python train.py --num_hidden_layers=16 --vocab_size=1024 --init_std_o=0.0292 --optimizer="adam_variant" --learning_rate=0.00178
Each number is 500 + 40 x the weight over its row's rms, rounded and kept within 0 to 999. Layers, rows and columns count from 0. Numbers have three digits each. The size before them is the row's rms in percent of the matrix's.

# layer 9 attention output, 256x256, rms 0.0891, rows 192-255, columns 96-127
108:520541526457490543499472447450527590476571556543520491495573473522524549461470488475507479479442
113:472479495448566450498527524455482460489473547471484507528476516569475498459472539591444481472440
096:475524493453554496480461447555427548536535478515520446418442518501517505440552490442528450504472
290:595432518474486558459431420492594563523546472480427470442565514532531500506483519461451541447475
083:501591469541422537479520525507503553505436454504533494507421491508534448539529509470446447434596
090:572488551502519533427489567541531454453541572500491574514528564559468491431457538567480489469515
099:498485545463473490545467441416476484511518511493496552508504465512480438509553514507510531492458
089:507514528467464501473358476530503545497482567491499521493498446470488432475511511465526476457480
087:526443494498540465465486534526520515547555529493528457440538552519435525391507499543488517539545
113:494519453461513467554475518481518499517482487504514552513486428444474441533423479502479481533466
103:478480445551445480484526565489509460482445532469521576538468515484517507500480479519512462481544
109:506510472461557458528516447447412432456471461490450446447507508567492466494538579527475471585429
092:458519518456442560471530512451514551555457526522568538518522383513548471476515511527532363563442
099:506501506479481450531460523573470468475509469425468467554497482537463467523501558528482571433525
107:474490483471481509561464485572487466494490592543495529507578483486461503492489478454516556506417
105:433558440503539526521491480499493485497431464533534530511491442505471470451466467564560443513449
093:461546490479546539508459461500515515510481557533505511444550486530500487497507477499455498499438
109:514505542519461527455520504505493468481532493526540595560539517465518555450481475491472522433486
092:524553487588490497521531487531545478486483436538474506506443524482520473532429498443502547509479
097:470428477515502487500520542548397490539456504548523525485497583480487572500570475570512491510489
096:556534475439506512490492537567540435384529481484496511509443498481523431502478490490391541469508
110:543517533545524526481536544458558456480515481528548485437420535429570467475447469409484454539520
106:534495477527525535387586535510543485538492491497479453434531469487466482494471475522525517495492
103:474459529526466525461530507456551493489458542520506472513523470471454501479432472468605507412441
110:499532503564535487540510467463545484534487454471484525471423412462625395495522510435491472520528
091:535505525559519481446494553465501529510529525537477593478477560474526419566464528484531523495501
084:499427510543525487515535525443444578564476509539530563528519525505440543426461470533547514513474
109:477508525542538479499540477562481513517573472497501474466448560491593505508492473465550521464530
106:480515452519517503629456481503521495500513462483526513492460513480565507529526539464495477565543
095:479451489418495526597470465459449447467450521510469512502588476510422571495460516538537531502448
101:497489432476553473540507518501495434474522508484500429487510433478491452470508472569513471512485
107:477554550448532490540507440431415605455503499560510557502481489536462530575521498478466452432543
109:500527519486533515539464489482508479472502523533528515526388535427578487502491449445456501483512
080:490471483475514457492482480485402500481510555508498494512483442523509508501508532443504503518461
087:446520457535483501570464509451503534499409569491518485528458493512506485499470520429547442466490
089:492524530513471514485548518552494499501509509484479456524532586561473554453463509521531543554411
105:555479526573481511437554517539557471514491411496461469449503594519534506523509519516470436476528
094:488545519518474529469462553533497553524482555544515474519542568524501558486526460530575469538477
091:475522520525501526511545558512556497515566491524556502444494489424493492488508415501497484531505
087:471575463445510511517388444624480477437487503510512499527539465485518523470551460451452462508474
110:517505531480492545410513491519559493430572460575522499510522470483515503445389465481557505466567
093:555625524555482518479437479495508581489514449519491522427482516460548510546550462418453446498529
101:530504497473515480518453499415449503522462572508520423483468521502485499502520513496516528522493
115:524476523544451512497467478477487512515510407514494572506524528485548479569486462524524515481529
090:508466469474506486466521526507520396544486465480496514486506434441511480496481459564433543503516
088:454426470477466467544436513432515466479511485414495522518588440488479525453495518567503494484491
112:510516490509480471473576570527514395534526468544513495487496556414453454491434454503490501494579
103:545459532462506487480525510462528502523497491475434470501526490523564462515558557496497512490451
094:471559524494446488501449538480514513508443478510521510561436506508514461519534523516489451529543
107:462487497465474510505480460495482494499483464469525502517447532512498594471534495485528493506444
101:524515450435544493428482520523528473515442515430469504462469457526460528499565527551461495424544
090:504465472472594488508502500468477452575495541488490427456442592514548511527554515505500536547472
084:527505500485563471506496454459502504513530518509480523482469529457514472562516514455477584471484
100:517591477543470523467462516429532542431489577557532513528480513503473499428451459426542477519524
081:475504464495536509529508389555528522447518396538557443501524528479475572506472437505481531512520
087:549490512508562512506460488409490508478501466493508413444466491458503467537577528467455540492504
090:508482470543451450519478502448479488501466452448450490513538441521533412554529575477495512510531
095:499433527569521519521466509445481563598476525552544489509523457445517551491565468477584507525560
096:522460440475576498517460461460504565497556537515505523518491594521509541493500494490540503465415
082:463506378484508480568368449506578545493499497494520464512517468471483509474511516559501440462430
123:489506538484421506461495500494492548480482484490528486519503531532507546470497553560509454534438
095:456520544532489533445530524523499514558461500509494494475483493520570477496465521496528451473479
087:470434434434452462472457509542467464528471547448459468492547468570396547448486542587472451480507
090:480471511478546443587511446506458471469482473459466466508411525518528539500547505502496478517447